config.toml
head_dim = 32
intermediate_size = 256
norm_place = "pre"
norm_eps = 1e-05
rope_theta = 10000.0
attn_scale = 0.177
parallel_block = false
init_out_by_depth = true
optimizer = "muon"
beta1 = 0.93
weight_decay = 0.068
schedule = "wsd"
decay_fraction = 0.74
doc_mask = true
dataset = "wikipedia_en"
Each number is 128 + 32 x the weight over the matrix's rms, rounded and kept within 0 to 255. Layers, rows and columns count from 0. Numbers have three digits each.

# layer 7 MLP gate, 256x96, rms 0.17, rows 121-169, columns 0-95
157081187121132141124109208132168108168059083115098073162124122150165165106107147119147158121134073104173190111128106127130129095130097129139122115118110107123086165114150119083116102156105136140080086140123073168149118105195170128105105082129161104153152159158084126166100138125083155126
086104119149138088116090138138169118143113151173100113109121150147152135134116142139184125168108116111128100150121105125092091149166140150169154128126110116125133093119129128107161125138119175141147107117051128124116194134112152105151169101089121145091141125140109089108141145101115155129
102146101074172084126157086070105118134075105073083113163122102117170178130139142158069154098114181098124133224103099112136166144110134156200147152124082128111139135115109127123133131127139108154089111132146078112087091120122159142065097118110152145106073146098118155123098141068122119182
145137155108134134134156108109121115192106137140122155128181074128102136157140170178149084158198137159150132146120151145117145101136075083107118156163134177142144191154100120140099137094142106128068133122131151149130117084178064187107077148118176090142122116096132149112162124110157163107
130126118121125114114181112120117185078074125150139118168127117131116172120127114104060151120133081125160112070142079121101144163134176117168157112158090147117069118152122103154051184084161200166104156117133175133087108086131096105130140134148170128183090147094147110143077168115111087173
113157136106180097116114140126156161124144101124209089127105106144101138138128148136118136034196138075182182076145088169081144123132096135139123139133074144089133084121170135140138104155104145173118148115124115154158159116103147148147113134129116101115125134135088164155186132167094174133
119130185133159081124152142096117142105112155123131124149129075134109134134158117111137119159108155143173115118131107066065122115124148140189176097079141116102078112165114101130120111161137155117120158096117170162147138150075122171153148125111101104147167118135123065096143118166153132137
127131129097171148135074096129174069116164101101160156150162069147114141120115135113085104139108123148106179096141186127175159124112073113151079132125159169086172135128142106133075126144159094107093153111121157133159070111171148189127087147114199112152101181200126182115142180085078078113
125114138106150095167168167092074121112099180135183123172081091093106087110130164128174061177073096123167123085136051139106046105131122140133069119109117137110091185168135124097111171083112099130076126163117113130134149122137134079155101152129087147163149095163131218090119100055167082143
153175123090155102169133115141122147118152113169154123130123099131147152115131155118138185118103211098090121142116078094101155064156146115146131149155142148084136094097121104157144091141127153108068155129091177121106101074141170154163125101130115170108178154106080101113201126118160085201
094145131074166095145079124104148183141135165157161113144110126116141118033106143077196077084194111157122089127082142184123105107117093179124120118056137137106211079109134132117141130086117159121086174133167126064099090134129147072175168131117144146119121154092144131157102096147175168166
111159082109127077134094144113088155155071160114091094142129152130212135075118117141093159145148116105154120148106086147114123168111125142086119140072097160185195104191136154080150107151124115142124078112143138169123035168133152125143108172157053154162134213104083133130117114133151168157
162127210194125126137126138096142171123087150077109103160106112195180144151143126129117182134120125149150107163126130131154135110127129082091098144131147135079145184121129092157105161087116122122119139140096136111142155165109179117159157138086170137108095148085117148091104121168095096092
143151151067172190179093170081164162153132149118112090138093118146050122153130131141155106163136071114096152124101127103103176187129068121068130109170116164141179106201131115175097180142065098125107112123149155116123121154171100145210151133122102182196131119169118190196147099174130139136
164114151121152127125129147133130115137108120100121143116155121134182124172180086183159086111181163129105123112107202214141175163155122139132102081096164162158101158085165182101104139126050122174117121142124149154112137191118129125146125129108179097160118050109024177150093176121159126062
049171140169074155148099157188124095190151112173146151093140127074103133156158165103167119189141101184150154165137072124160173134091119115130102149156083128091129103100087086128118172126137083130106112132130111165105102113172152150174156148108072118153176118123083158062105179135148080111
129179150170149087115211107163150138155078173073071080120118148123090134083097133166134083144130160078113094171099087105140129093159135167115137147116204093141115165157085130134136126156149144125079133123173112113180090165109155074104139156185138099145140127129150120169140091121140108122
084080152121111103106092153132183126139126162122133153134088204168125129132178101125161116098079090168119094171146128161144126120089107139092098152192098177123167121163181166113127145122156101139195107140070109076146132130090150099164184085126159094178166146154090125122083133104143129121
155135150065166159133085126113144181142153172124156115143158133138120163148175153122137119091083116100093176189083169139126173121092184117102187100123149127123125172103109089177162083096119144135171132097132154065129119151126093118136171093186155113153112178098079074200157153119166164092
103123116110071061074127153115155180169141100110096143189136135096141105118132110185094122141153141133078131150130139092147120141142126101115101095126111134100115150143156152085069158133139095124136154113119065118150105141105150138161142069063179133172103124107151117075119068092119154148
117093133129103123117088132128122123105151178110094146150150142138138086162146129113117137129129162082143147146105128116134138139168163158080077159110169129128133128132147123140100150145099154132075123123117093097179151144128100091165148179098148150139106096101077111144109120161147115100
105122089081067126111187139097108120208159125249175143145143150124103190085080106119066132155143094155155165158140078100166163147154135133121154116117063086162146152137174098165137104117022175133181079155084151129126140137102099103198138080107154150122157201118123104144102053138169153072
128065152133161080114162162140149164118104119159128118160138166123153117126122104116125045079183116153184091112120095117157138115147186159133103137096097072079145110156101158136145107143101093159117136100127184072104153171150105161108136110147121093163168137140119141173112075183167129137
151179104106216166163161170135103117128119120140062059120137167153148173154108125142157148123085146109167134084082207138089135127094111165144125064107123168084151141082107104186139157137104214082140162087129136089147098155123084115101174153134159159140085136161124098129116139113108114146
142123219115146109134077145073073106139127148147103146151158143097160108153106124127133042151163118107072166101134098136112070165112110123076088117102134129137071143080146144131128121105196150148123142110101156125187146101125178143131179154158142196129161147085159160117162168103146064125
106154139083120100134094134185160154174107098106168093172149124098172131165138104102140149126124077053159185172100113143019086121093168103148117081112127149095174095108111136113101106052145131138123139124089144080133117060167117126127167127069117143112188089121180160156137090087146103136
164100166066096110124130097104167152177132110134167141091100100104115141106055190132148143100136167052154152160154074134105117160137176094123149126142141196133112164119131105100062134173133102137083175073152133178187130106139165090124134093098172135119133146142093167166202161104122149125
113142111123128121117098114099157127152129148192163169155240095114148189107152143186152067142099119114124107091147090109118183124115153114117070124139100126085105069136145116175126109131089154087133174194153075106120145133141100162112107153135174108142120123126111148133110202085065161149
128147155127155106120154137102135128164090127094148104148123132100163059144148112125141148101133090116103165081113106082143056098079139086126153096191123129096158101115114110157106134106189134070057111078112135127158087097135211082126109173119114119109138137184095125146152141126153142172
093155129163140114117065110121157099157142119126145081125122164125118124116090083175138110122152089181091137164135058171122081134148095156052120176170124150138061140064163137196075071154073143104159107155041145128092126131082158083065176051143110082117156080147125084117164121178140176097
126097163126146086172093122224162137105139194140136082188152149090137138111170081174131076110151160121100150123114128126117110135123171122126097106147138098089110111140126111175158070175123081077093149138131124192207133172101073119111135142052114145180154152163156136127136102120074079126
135125106142116118128179154126110153124073169114144119117112116115136069160113139116150104102138093156111112168085144141117125200100119130143114083126119127082116111145168115107073116055112074088092161101114120151133140139127151132171140114125198214127093104126189153075158065117112183088
172145121077088147078081147131135098151083177171137125071219093118095073186142153166100138084120096106158134162105110186147080096121136105135097175171141219119172184135160194149071118200141129135091119157146111192167157136120106148147147160096105094154118129158135159152037148138128116068
138175131195116162119148134092124083165163170129110081118143072111117121092182189052105157168121119131169176176111103116138107110159140115129082133147153124094136102142164125089120092121112126127118117134143155186128109105087141091143125147069097111117121186144114098117142080107149091181
163148120130082101140102147117168129104135134133143130106188135140134125153068143177137121123086114142149162123104120143135105132081115153156126165113129122147055148148128164154160130141150108139097130091171067146150146109150118176140145103160144105142141117111108156095162129090185122119
138142096066155152098115125148108115115104098138091156143133137162109150146173109110094127135132181078188145128160081105170169116090086178125125148087129068184123172113153121103139141133091119085156089162073164139172106184148128227094161116170142192150132113101141139078171109058136117124
109179099119130148170132146098125177088123148124123073148189086140144083125133120149156126113156133151127154147095107146138116124146145127081096154072145124129112135157148154162118147161115106121114128157141150115174176112082119084154107084162143131130097157089150094137140154100120108129
067118106128100182145117115143141124130138153170140151141123097164112135126179121152122177089135167124132113082130123103162118107166095109134155065163174104138146113159095094140092091095152178121137196113159161123165167164141104098122125086115182180109131081125115139109155127131162170138
114130101163138069135119177076156093104072140112116140139114155133072132093121122089099112131154187102140141161120064133161166175091064121144149155135096181109197133124083129142140126182139121131202126126175082145086061094071147162141110146107082126137080090118127122128122157079131013071
141156135133138134147158169108134195176188119149101145159185110167129154110090158171112134174152162127165114132142069163161108124137154103116102171088162111136158124086203130106110137153090153128158107168110127100131081099111101117107132162119078174087119124110022137122117115102162111169
063175132111182170135109075127156150156162165130092160155124142158116085146147151109085118090126148130189119132139140090145139123090155159081143074101195195127096097146125101158153175184082154155154127136185133152138107091123121154218124082094102221134114097167155125104129168166159155141
102132151200114126150089087134159083115119098107072107112106106154112128117157132161178168085180115098092124116052142074090117089128082121185163032158123170182117118152133191145120148122065148206127115132162153139109131162124161116141110112139152149155114145101148099114163109151191142106
122129150116084090099118155152135125141110126163140084160030110126213118150151119112129123176170147130158179114143102150145095107148204117113118154122147163181096096140124120135115140131168157142077088135123156114131111125116102176137141096084122140093173139084130151126110159092130068071
090143140123153132093125124136100169098135111137231156133150104160113124095081170147099075114121138126119095124108109086098144126140081108127133160102137149144189124085128138126076111185070123121206157116122120107104133168107117106034185103121148129148145108133121155115127149102150098157
079098184127125136119116088050122146126111125126136114051135130114138166107088154110174099165153129083123138089093109143137105161130125078058092092127118151186097198084096119080095127126107192125186111120137150092132087185130143097098094088091069115098095161118115083115148147157142165116
121084173157156094157164119189170146164187130141161128075151129103095109158096162111109110142139101123092118052191099121125082137116094108161071084089109108077134115157154155084160105192089135191125159081147100151135098137138132132147201125123168092130077161166065090069137130147068085161
089185149185147124129114178161099099088118106112091122131127169141154142149126159145124115191154199124130152155135121169122074190138103102121158107100099118117091174105145072103105138130085115115176111162131157117119115147065137104134118141115130119133136150118113124087177157100162107145
144114132075099121203134141086119144122114122131148157128179161101097129115134099149140163177088065078156168127208145168136129129160125128117163136131100194139080116129148182150151144095066163109060109094147163148115145158109171051139146112114111100115122137133123144132086147135144090121
106131159109137192075098153123111181114130108045144132070114099119085156162129122082052133107137189144091205119171098157126105152126123132133120195192173118117149129194146138107026094143090100143078174115130117155110077112143109068118149210094071134094147139127143149186115097105093082066
# layer 7 MLP up, 256x96, rms 0.157, rows 121-168, columns 0-95
113119160105085192147086099153120127095091107084117101148133135145162141134127123147130119155152128157109139116075087093168052140107147166132107115113163115170144148113148079172147161132109142113183168166158165151075110107177162096150127111107138098101118090128086103143127159174149153104
135140110086149097157133124180190132142108122137139136110115150181120126162160066165122143106094115144100115120110108112109141150087115097144149149148057129117109143101102101113148123151138161136124130150067118079109149153120156081146115140118150081174131146128133158153122146104131131073
161087135084100117092214122118153159137167090096151160162129127141190088153135177137144162159175111053124163181085078142176114188102117170129123110078170132116100107092096112136115122092087160154123147132107140142099149166117191152144089100119164177160113112099039129129135108130140160119
129158126118114127152149170120076118096142075084094159131140153152170114124113072098109141112155168150108136156129077089135091091112120122079122094134101088068101070077160142164149114139087126132129119139096130141141128158142169100137150080106139195066111097131118101121134141197062156167
092152084138137127102115170144053156151113114097132079127054164105136120149148162141117164166134131113160136182151132105144153097137139065153090172158129103210141122126059156125121138155161098153107170122173126161105143133101133089162086114097154109107106169126133131091160202100123060170
118123113096146152116139073150166112090183095117099110078110166152142086130124154121126148031171121157156139158136141109084158126139086097128155142137148152118112122105150165105138128168174098121116162123125122139125115142094151138107170133104081090067095164134134137101149115174102160112
093111158125100062140081108125129131092146069087130125158136073117129064152136132079150155136108094118154111109107130120095144120161150132124123087097142141057123130158134111108114155129177124120141180101119098130105164144106136139105154092113155137121152145151102099112136152173099171148
175110090133168121115090062103168115144137137153168139151134104037213101135147202207124175138105105121117123163120109119131060115197161111158082133133120159155095166096225127119118115120145167170163132135111126126105107112120156140161121083110106100098147159123151129084124145206081177150
160095103134146055111109124139172132148112129111120089022066120176098098083100113109079155149149120091142130177146137128130066176139123115163187135115095180134073071097142111143151056136028182116144083065115154150163163115060170151156146122086066121100180134151116110127167188157132116166
141152113153163061148112118113124124152105069121130153131116191128073112094160110156138150099124082068129168117127091174178076113070116142078141129100109122142113135148150113126182147088161102114197062135161129175133194116076144138118135140099129107130114139146137169142150110161090136098
162138130124134136126151080104120124131126199185147162144140124127165144093117147105139081148147112173160144086190157095145093144159120159129138138180165143149124162111112159150127137120102162116146133096117143112072149113194120132171114131178117193180176122123115142121097120122130115194
149075157099121174182073153081145129150094146073139136131178139152117202090130072114142120148092128120116088141113167152139172130136141131126086159131130116158091169117118148123183108087199192081165140155137086155187150135175126149163218158176114142143132149160088099138148111145113152162
155146142117096100143092112107073084054098136127157082099099097139129152112185144095116132104061121156127124159137130137137125146152137177111137122112165118137097124177115099151105090132162099126136188102117183107087139063133141163124114117076166125081085137107158090128175159060123116123
065142151125094131166109138181115068124060158120110062095172113141124133150147093106149113173128187177171106109144071119122107179150143179186083123102163106163102079111135138162127101150104151100104156105161176101080190096111145150124183162111072116098139135120170115114105098151203138145
134112172075144086101149136123110094168137116119120133094072086148106157095160111146138140136196129105091098129162130124095197090187093142102138142136143196159123117141158152044113046088163119113132093176149124128082136025124176064128089088136153113156082110107131159104157142169165084113
099092069085162148150101123171091191145122122116145102141158118136132084166102144144085140109132135094129087155126192150149072108135147181150102166095119157118122115118178166144141148142127164095171075160141120134157116216122096119167120115154071119161132131073071144100198093104093115167
101127142134118143145141127126071061156121110128163116131150124114174081124144124063165113169094151161152184089137101121116135125101141173092121097151117110171100113126135122193169092117135114152031055146126116145171088102141094130201110153071157112133122153103120180096101205156122139103
094163101145147114134110136076116113121094095097152107134061124103118125168107169121076147086090134139113145100117101174103113136126153141121121124122188150117108155121140134114135161154060105100116088174079104128175144162152129121177138163172150045138128157196108168146092126140127137122
169076113100170137132107158098119112135101176192144121099121130172170126111196156142143157119142137074104125094127130130124126138184078100125172113109159201105136159158194104107111146145097057140163052122127062204186134085136088169104155122121173169100124179130109146102138109122141142111
147112114076118132037154118128133123080163150161139107123142135151147125116138171170126160101165158115097154111091158077114120118151164157110132102168185155114095150060121111189133103153108102177128110128134210123108150142054175144107119085170076073106142102108087091138126125161119090105
120138164083130118125085070093116088138146114115167109122101120134116119114113123095119143113115154146149146154129106117134128160177171157169117120083165156126119112174141133111116148145139127158134162088178126140165166146177119157123069156129108157089108109071153141177099114156135156109
139152102162157079197201117062104127166096142117113141150100107155169127129166162186078199145137138126140153093161186124126095098088112156175133112137070119133121091146054074142104090197091100076049174115096104112101123107052129117202145134123129137126183084173095062099141152117087165172
164154148104105147096182129140123129102123147182126137123153145144173115178084127145055118098160115124106142097094150134178153178134117144094061140133085147113161156202172111187122198177126112198080121137102142173112176131124168107120101200139107087147110125074107144086155167156099159105
132199119123147169164117143127156128158128114137148106161115114104102067108149173145129126145048126145140154083092074102154101138136137174109112136141191119121116150108123113080126146192141106150105059161145118096097150091118141078100130082089089133116224164107168167139094155121159090151
127172162180112158132184101088127097097102108102201147131114149115177219098139126110131129085068110100135124093200178100099114106154172102191139120134125034142135166146097069114147128111140136130091093080134137155129093107158098068119132100155107155136117105146153099169126127165065087100
105104108141188118168098058088126167170137126104200074176089141088151105077096136137123179107177118157117161080120142084112123156102131118149096095063137158127140136070133135134107126132115102112144122111087096072115103108170163074049126169167102189100103084133119167089150136222119152088
122131118139161222183123144166142116142116067161198142097097117115104145131168066187090126117171118129180088156173134070117112147169118130107043143140121118070154119168076131146150109124089095174140170099127137096226103126146158076151111153097128148164089143132174183173115194103120043119
109115097118142098176065089168094149191126168129102128117073106142137124150128119124186132092138091121146161116107163092130098118130090142178081175131112098104161126096117136130217104173121189123149127155156132094109164134122182161148175074167112106120180056134133141127157176090152127139
173134132153134127105114101112177133093128151097158153135151138101154083126139161167100125141137132121106137123115114136160183140147107138150152108185141125135157132047126171169114126106118188145165121060126111142132183098112065131146124111073071107184199146132132175134171126143125155099
148154076174083129094174132168129073147060100139163167117100172084149133108142109137098115146088187144115152184151113124181145084146201213122110183144133175160108127164193149146148075172112114141135156183143173104156159156156111100151122122059083190139210041143159143079117085168179153164
151120130109089119109151118140133120131079087059147172128141188163126114125050187066100141144131133074112145141148128117112050086131155196100083082105105089138099155144211160135126090109116142116092114086105075162067131122178143074187100117084086120057151191126127136177096131091127116153
157160113077106098084096091112152121127132103189122103122125145101105077146119158138095145114119109145077131072108170162147089107118151104120126163144129125091149196178115094123051095138120102102136120053156078126141113095077116174154121192112131096113106149149199157079169168108115149155
115086138105109131110118186155122160072154219129111160121109135143122161130106093116158106142108149132130077133083064151131116098175171040048161157108171118173170062176157145117115147148134130068064128180049155186153121103109144145140155152120168193174135111121162152176122183077151098177
102171165165122135131068064106116090152147122075115147136187175085111108129123143064104093124094141153171102110129082081146101093126167072111088108118107128110142148125144140117126115126119151091083133152171068127111165037133129074106137164093096123148148090118137095123131119091149086126
032143166184108110097172135105121119141089055157072148113119106145142127115109113140132128140143130100104127155115144155138127100151122149110098155112129122152157144147110105134163126163059095065158136104124077071127116098141134138120107122135140160117104085154125156104204098092109119167
128183138224057143102118112133134169076121160098140103166102057146156129167086067160132142083133113184122147170090142101136136106139141176129151116177106109093105105097109091105124171167148154157123135124123088099206117155119119158094141109174145141128095108144113088130100108144090064091
163119134116176141116126189095161121131172139159143137099126119150124119106144141140125148136156119081109118106143141108100111117068081138107131122157135143158139131159127122127095117137136152116096069120056087201120148118121084128111118124105104173101140111127092141129107093121143129080
131114127116140122132146114131128105126157118172125097106108135110112117111094131063090164118147136135115114140153081130127146138179121162079120134137090111092149141141113152115103105142158192168120115151095106141135150110108132160169138125163146096115119087171126177182155137070107188137
132176111170087111105102166124166151137173054134157161168056073088142135122089124174108123178116203070177145107116092116101117126173159139158074136097097135035151115059143130163093181126125126121125100146096179126143102113108162112110178075096109091155113091166108117138075066137161143182
122131070165081108119161127126079162073073188198172151083092094145089108120110123148149119089161128148136130154057153118152161095125160134101134126112150102124050140148073138111071089173114102087170179157149092109136142168122149115093114164131144067050113134146147118134175135119129128096
117172200172172153165092108136111163107146190177130095126115129105096126127097152146153133102132137080217103141179150164122138164095130101118175143123098131135143171117096132168127127068154148187146135093140178118174171135105094168151089191149196141121146157097163078060104169110146093134
058129145141137148107099089116184151123142140086156205135094115104126169120151116086132109186197189112163160113177126119139112143123161218127015141118138087170128160174188112155134109164171137149125196098150110137148124154126156163139086098176130127160141125082100138144125113114081107118
154100160123137147115124089130100208128144123133134155105108156151176142109136127139123171162113191115147155150123132078141149128131194121092120150142158103163170141104145126113156167102158180089057081121123116155150081117154106122141172086153137189122105170092127176123120106141125117119
171158102197099127128147050144112121095068137120115146119157101107174079097061137120102064146155156162161086141129067145129098082109160106072133101128168117079094150125150072127115118071132094132096117094147128183165126121164096116150124161121106166088159116120124160132130103132097128148
124113106146131195148140135095184104154093102127139125119101150103049066108057160147164116188120140167179171134163163127124161099154185175059140122155111052138108150077104129101126139116109142156099143096139126101166161128124110073144093060152141132120109076178164140087136120147122133096
114139169115093160137096088107139087168112091131139132203108128100110094145088131142063089206122167139127143110127119087105173194107139182136125128107123162157123121061170093145126167072088143122153182120113144143184109125154127124037171090093167142173169180137159171160177129171167132188
090112145152131168175109149103126148094119116101123105121125166135113113153112172160126144065124147128100123093101110142173125075127132107132108105065063146131148108147153120139167142132134167107130074148157142154137103095104111106131153132083074100127150129171129057122098121082075114108
161114131148136088152128139105075186070180125102152142170154153126084099135095143199058135045176137125117162082163139128105085137118099158159110163117152157121083166178139090142125091080114125158070065077166149124065190104161152115126121113083129115144064128119073187114075110207151188134
# layer 7 MLP down (transposed), 256x96, rms 0.148, rows 121-168, columns 0-95
107144116169124177112136136125083124134201133150116118095119198178089116168148130157097114072137149084132089149133121136115089164112096180115176120073160165167146136137186125163131177164138135183162190120146184130145102106186116153109112194142105075131151068114150149109144160117131129150
149135104104134080154167137135103119102064123114152192149126194156140147157108125112148061126130078113110131097109131054098111163165185145145123125121165115126117112113147140117143106127104094130107099107134137148129103088107117159154152136112116099132158153141138110090123122111121105168
128168067152144140094170098113083119049152145140141130112124140040182091151096127108112056127094071143139166102194133098116099102132128097104094115172173060139128146157111149107106122130115172131132138121120119114081116133114063138133056144062131179138146140120113130142160095142134174096
141137122143185154092173109150168206166118090085095087130158093159162122111111093137120080170173076148137100110120147124157126155119109158131072075169105118161150155179155099119177132145096139145102124127109138099080126166107081127142149125103096091155086109115094135110134110117156167190
206150105083108148149108116172151105016139126149136159158174160167124155134106173101082157090110101183122108141121049146144150151118157113113125133099134141109123115133101117080144153152141152122158127091080149130107069100162149136115164151107108134169088100136143128140101146172079077172
133153128143149195119171039141117084115198137090114100109137117168147112078160172133163097134119156128108127154087207108093172191118078103116183141041163117151120134136143133137106135162153130111141153135106128157111140134179157161131175120129140114133138118071167160077089113166148118123
121150099141139145137157143167104175148135179144138155121115129142139097152166192182076119130160159095099149141130136112072108130109083132125112154167131151176118126182093128154108127124142092133129111149111100145161113107101111119106110140168091083182121108078126212164115149084115112146
115126110162143177085150110132156113116174111137090091133142124142084117099173171151147097123123103136111089104115168146089178079092126097055137113117040122145122127091134141130071121135134067212190185155131063185126200113135063144130113184130127120120149150180135067128129104124118163135
094192132085084126106145137095138138156124112142071120131138136137150154086131136118154137120130156189161136111047152129168156096065129101148095158121090054182146147089112111051133155165138059108194068125153127178119096129106080092156142097205157147132140089113100164114073122095079122136
132135084129191114114114103126111163138134086154062127145142095100171171126144143154099148161118132097108102171149114113164156120124196116128137131128180134153114125087073073130183177122156135129106140043151018178096066151153168128181143141135156109106104152130106123106101103143111132135
078105171167168141146151081156134183074123137152191147146149178125113159139136164117129110112166133108118049099109132153158127199123157120109089162097177124215163141100142119112101103071181101160119105135085151083107143066108082146223153123118086119175121163151147117125119157122163113099
116132105158054125104131107080070109184166146134140086170144112147111137123088179122115108099114179141164142170055181111110175140128044104170115083131086084163122086107100089101159160162104098077135131179093130168156101138091177134139101037144141132142069131123076134119097129131095126123
113137145113131143187079072111084150129117067109082126141156093157190127190089095145121165099161114110136162126099115148111181144118135116118094122143151115123155095094178092118141123142116127074103102149124107141155076140123149122111199148102199141121149149117158181146164080143086102126
132141102157137094133171113116130093125129141122123121148021115223134149178082105139104141095104071160143127143149159182135084129120126132109173074107128137064160111189105123131168182116151133150122183102130148126137114111104081147110120127092063142104160120098066098131106133086125122157
162093110118107156100141099125189107123148108151068155138082100197070146102134111166206126098097145144125128136142157185045110152070137128148145178221123135157092106141107068139087152125114155162143176200163119127130158146121083067096081167099146152096184162119149099121143139132076150199
086168132151124153164134100145126119113100111110154105122073120133017146095139109115122125121142079148082146101072088138098107155159136138135123174057093103094142108149153103122146103091151157121113096117079137167062165166161069171126129098121087197131114096147103152177095173141117147098
134139097178102124071143135125139163144167139097103181115101160143183117082157145142126126136114150135127088088147144132170094138164071153147121180076146117154147137141150143127097129181110187152145140087114132136148108104154087146088130121086158145055156131174168033092100087082119152128
102187097111147134133155136106140105148116144136156107091086148171152126101112118138155109140143119128095144132119178116114124115128131102129161120142168129070078123081178110167131094146161138088074179155132107142123119144164131103131106127170109054132162117097152215068122154112078162186
159135136125107136196129131157106110158170196109154114113126096110148115131165155176161103065104159186135132147138117157177155091116125117112164135095163143108123166148069124145138125128104208138161133100100157088183097122102131098181142113091149100182126125089147104142150067105158131146
096211129190161150152111106111144141169130134073109173144067148133096119115113128048089176115115125100138150120152104100140130087155138115134151136095137134171146093170166154078147146130132130136120166095084143121104117127117150134089133136129130141151143157178090126149057131094149157189
137161115168195131190131110139166160146107174132117101106099104113172133143135125138162144131147139143137136112146095100095096102147114061138124112148141105092190171085124130130125097135146103107156125133125180124111130167091114129162124161187144145148109099129149135093136103109050152159
145150131151136093187080144119082119148101125126126149117159103063123124118109154148169139116051079206082127110064118054161107110153058099109109092142133066108171126170142185140159162114130061129156210091158117121032162125164174101115145153153089081145088136074128119098149151109105120123
117075082127110089137113135098155130139114142080149131161085178113131138096117167077161073137185165114127085111154127119107108122156167104117154105119110140187109109094107099100104105122133153097177101132197150124125125150126168146078040087099161147036104135139132120100089150126126093134
186094140166175105127164078113123143145120107127123143133146097158120127122156107167154121100114104132143125118107129156053112233188095122136133150122099092175123087130126173085121125177140190179116165076125155079149096118140133169174156146108141139163054144111071077125101151115125168098
149126053170181146168146166110110213153143133118088135122159098078158120054110142172163153092162131087136121131200196118126142087123088147148114107179141154092154129141130156154104124142125107080109172165166183129122132115073125162142031121142107185144134156138148081127139111117167145097
135183129097095144117128080128116108170145141157173091063136100166180102097118057127170147089083067080096185135163122141110059120131146094130140109104098115068152116152172107142087089152149097112090179094135108126179168143138107138091097122161139132134097098179152154104133135177132058126
138092114131123175210113142162115062105093128118158038136115143134098133124170164142166097189126145154164157095117146199062152144050176179128105093190154133120137083162159091159173108204121092125124159137156149138102109131107138136123093085100131179178175146172132119099127105126122102108
058125092079121126113177126100199139177161159158126185154115123099144122130181155139125136133135099209174158135164124114076106107160149173189101134121146065173108076132136155086153104165123114141075171158117123096077188105102128176150139128179118107163098137134106111110177113064107166168
141134060175098110148161173173172125180106177070120142112158118131115120062161138177130165179118133089140168120148181115112153070140191156066163155153096144104162121102082157175105151108152125170140098143141131163126098126114149102118130142138137141116123112124118159132157101119108187123
215108127104090162127149175156176147133110138179142111104121105172087125129065147153133134161106106165084141115082165114106088149115172159165116106102135133096111183145219083165075160098144127100102127113183166156081129102111128078163130087121035156139102124156088113188182154034143137126
144158104131142108131139161059091131131153160089145181123107146132162098117107056119147172157109155137072144092116110095164090145186085137146117104190101085133168126147138064146107183121154190217136090183154097110117168110181105134136170109141100137089145159111130103122152161119138103101
143099100147115130135148098186135179110128154085154162117108146142147105104157197156118139088121112149121129174068121114075088117092127109160134104138139131129110008159124142101086099109104117121152182147121082135189098142123150147159082139124113155172079165145205172156148135120090106133
095230072091136117141104129180101122147141147135089125128125104084118133099184069117135083161111159124141125082177139120160081140168078060131137135183166111130190121176065136104139151122153148113121046139073076194224168147134123141148156218123163188145111105116086132110161075103116165092
083095104094099172150099041110135098156137150104183161106051114155146149120161122094140090145122158107140150098154124088175107141083144115131118089110124155095158158137104092199071126143118153129108114166135081171153082125143121142105139163202140152082117155143161151158085132127111159120
148121087060155156093102116133095141094126145062129083179112147175114127153070126092138072150117130105107134138094129130144083083139202132151111147119100112151152117098154139115136132113140152136161067125157168129169143119116149138133111130091113168135140095108103076132136121129106106071
131154117154142079092159156163132190103155155146157089151090174162179128123066118162118162146126075124101089142160169087067188109163100114103124103108196135085126129104164125076123174112119151090090162153103169087117161104095080142144107146112124114191098133137140082171151125083116165120
124135145148176121098120104143115115105113110146142128120087184143177080132142127090111095136098106120137164104111096166098138163149096132113099105129109140111085152086080082125141067140146161120172150151105154126134129121182112143090148110135096108110144092104087097103135143118149167091
123106144171119067085170115106115159130135111183143174132157092101138124081122119090130126132103112177110118109144118089102101129137173166135131121138153119157134123067166099131165197114098145146130105126083048164114109114160173141140163102114129133156078129098130144120164110136157161142
108141153093160129117119110159201159188141124114154126156134149097116070157090105134129142123048070145133141157112169155148139112100143088204112087121140115146149083130149142120138125113086112098138193127158119114118167089102081110074122122153153117105195155120169108108066090109133171091
128058087125169124140106133134111103153142110093152153107118172100138095105148067096096157121094127153090159110127104116124098181146139147117110101189098120141175138159123121141119133112195102148165070046118109124140186138124136097202101140069098059138063131118110117088096140135177170133
167125166143130131099109132172153139133091090131108055166097063134180175085196138114147076158135091122085093181110138064137116136096146169093131171151135126101118171122158155144179123114148101186175142112097163131113151177148092131098055123125104135154143130157113091127089077146172154154
144106108088153116102139203079134172121131137155098141127155180171152148152174112126135172104105178167102130128117201124140120193128117116165167143123135096064066123138152095170095129155133182144172103165143145148149103126107146115181196124101093142119123128071139102108113130114121187142
150078111118171156135136102136086140102092112124135148100150115152108139120085140078096101088150125110070053090148183152158194161146120118129156120125100114126154141143188087166107050083115102091119166099121085126087130148106110102161133143139124143110117136069209126115120129121127128134
120097097155124053162119114109101130158147126153099129098125135097115171127134171093147158131141094164119172079090142132141097129141143118129140172158154136088107163095168157126156144105129091136121131137189130082090058135113148167088149119092114185121074066092120156169121161085138154100
166145114140106127198101158116118096093125121193132138110104147086089089110179138163114162158145059167152113182125144160061155123144150115214144153127074055113177141116147109188128152095180132195144156119125181158098131145107133157179121113186118108135093131122121151111138144110134122160
094181144150156069085143132102129123101134138117114122146147202095155167102138108137140096137152056097168143112155126143091089135104158141093140123162122162176056109062080179153121135102184117183124109100140168119205125071159150143137185112079079072145191140142083140138121112135136142075
105100146095146171180049083135113136147127102100100134095149111129095205129132115160096143126134156112176102154119124107125102093161165174154158096105127129167155165141135139101066097120157107157127178109170153133133124154144160113162171118131156187164107103075128143091141109106175095117
135106132146108077100189132102102121126102153177051099137108166092158118199127151193083185098144093168152083043109157194057110102155048119100161153130142138164092135047154135131116088174161080151099128097188117087102183100197054117173129057122176051122107109076142182120072060132146125202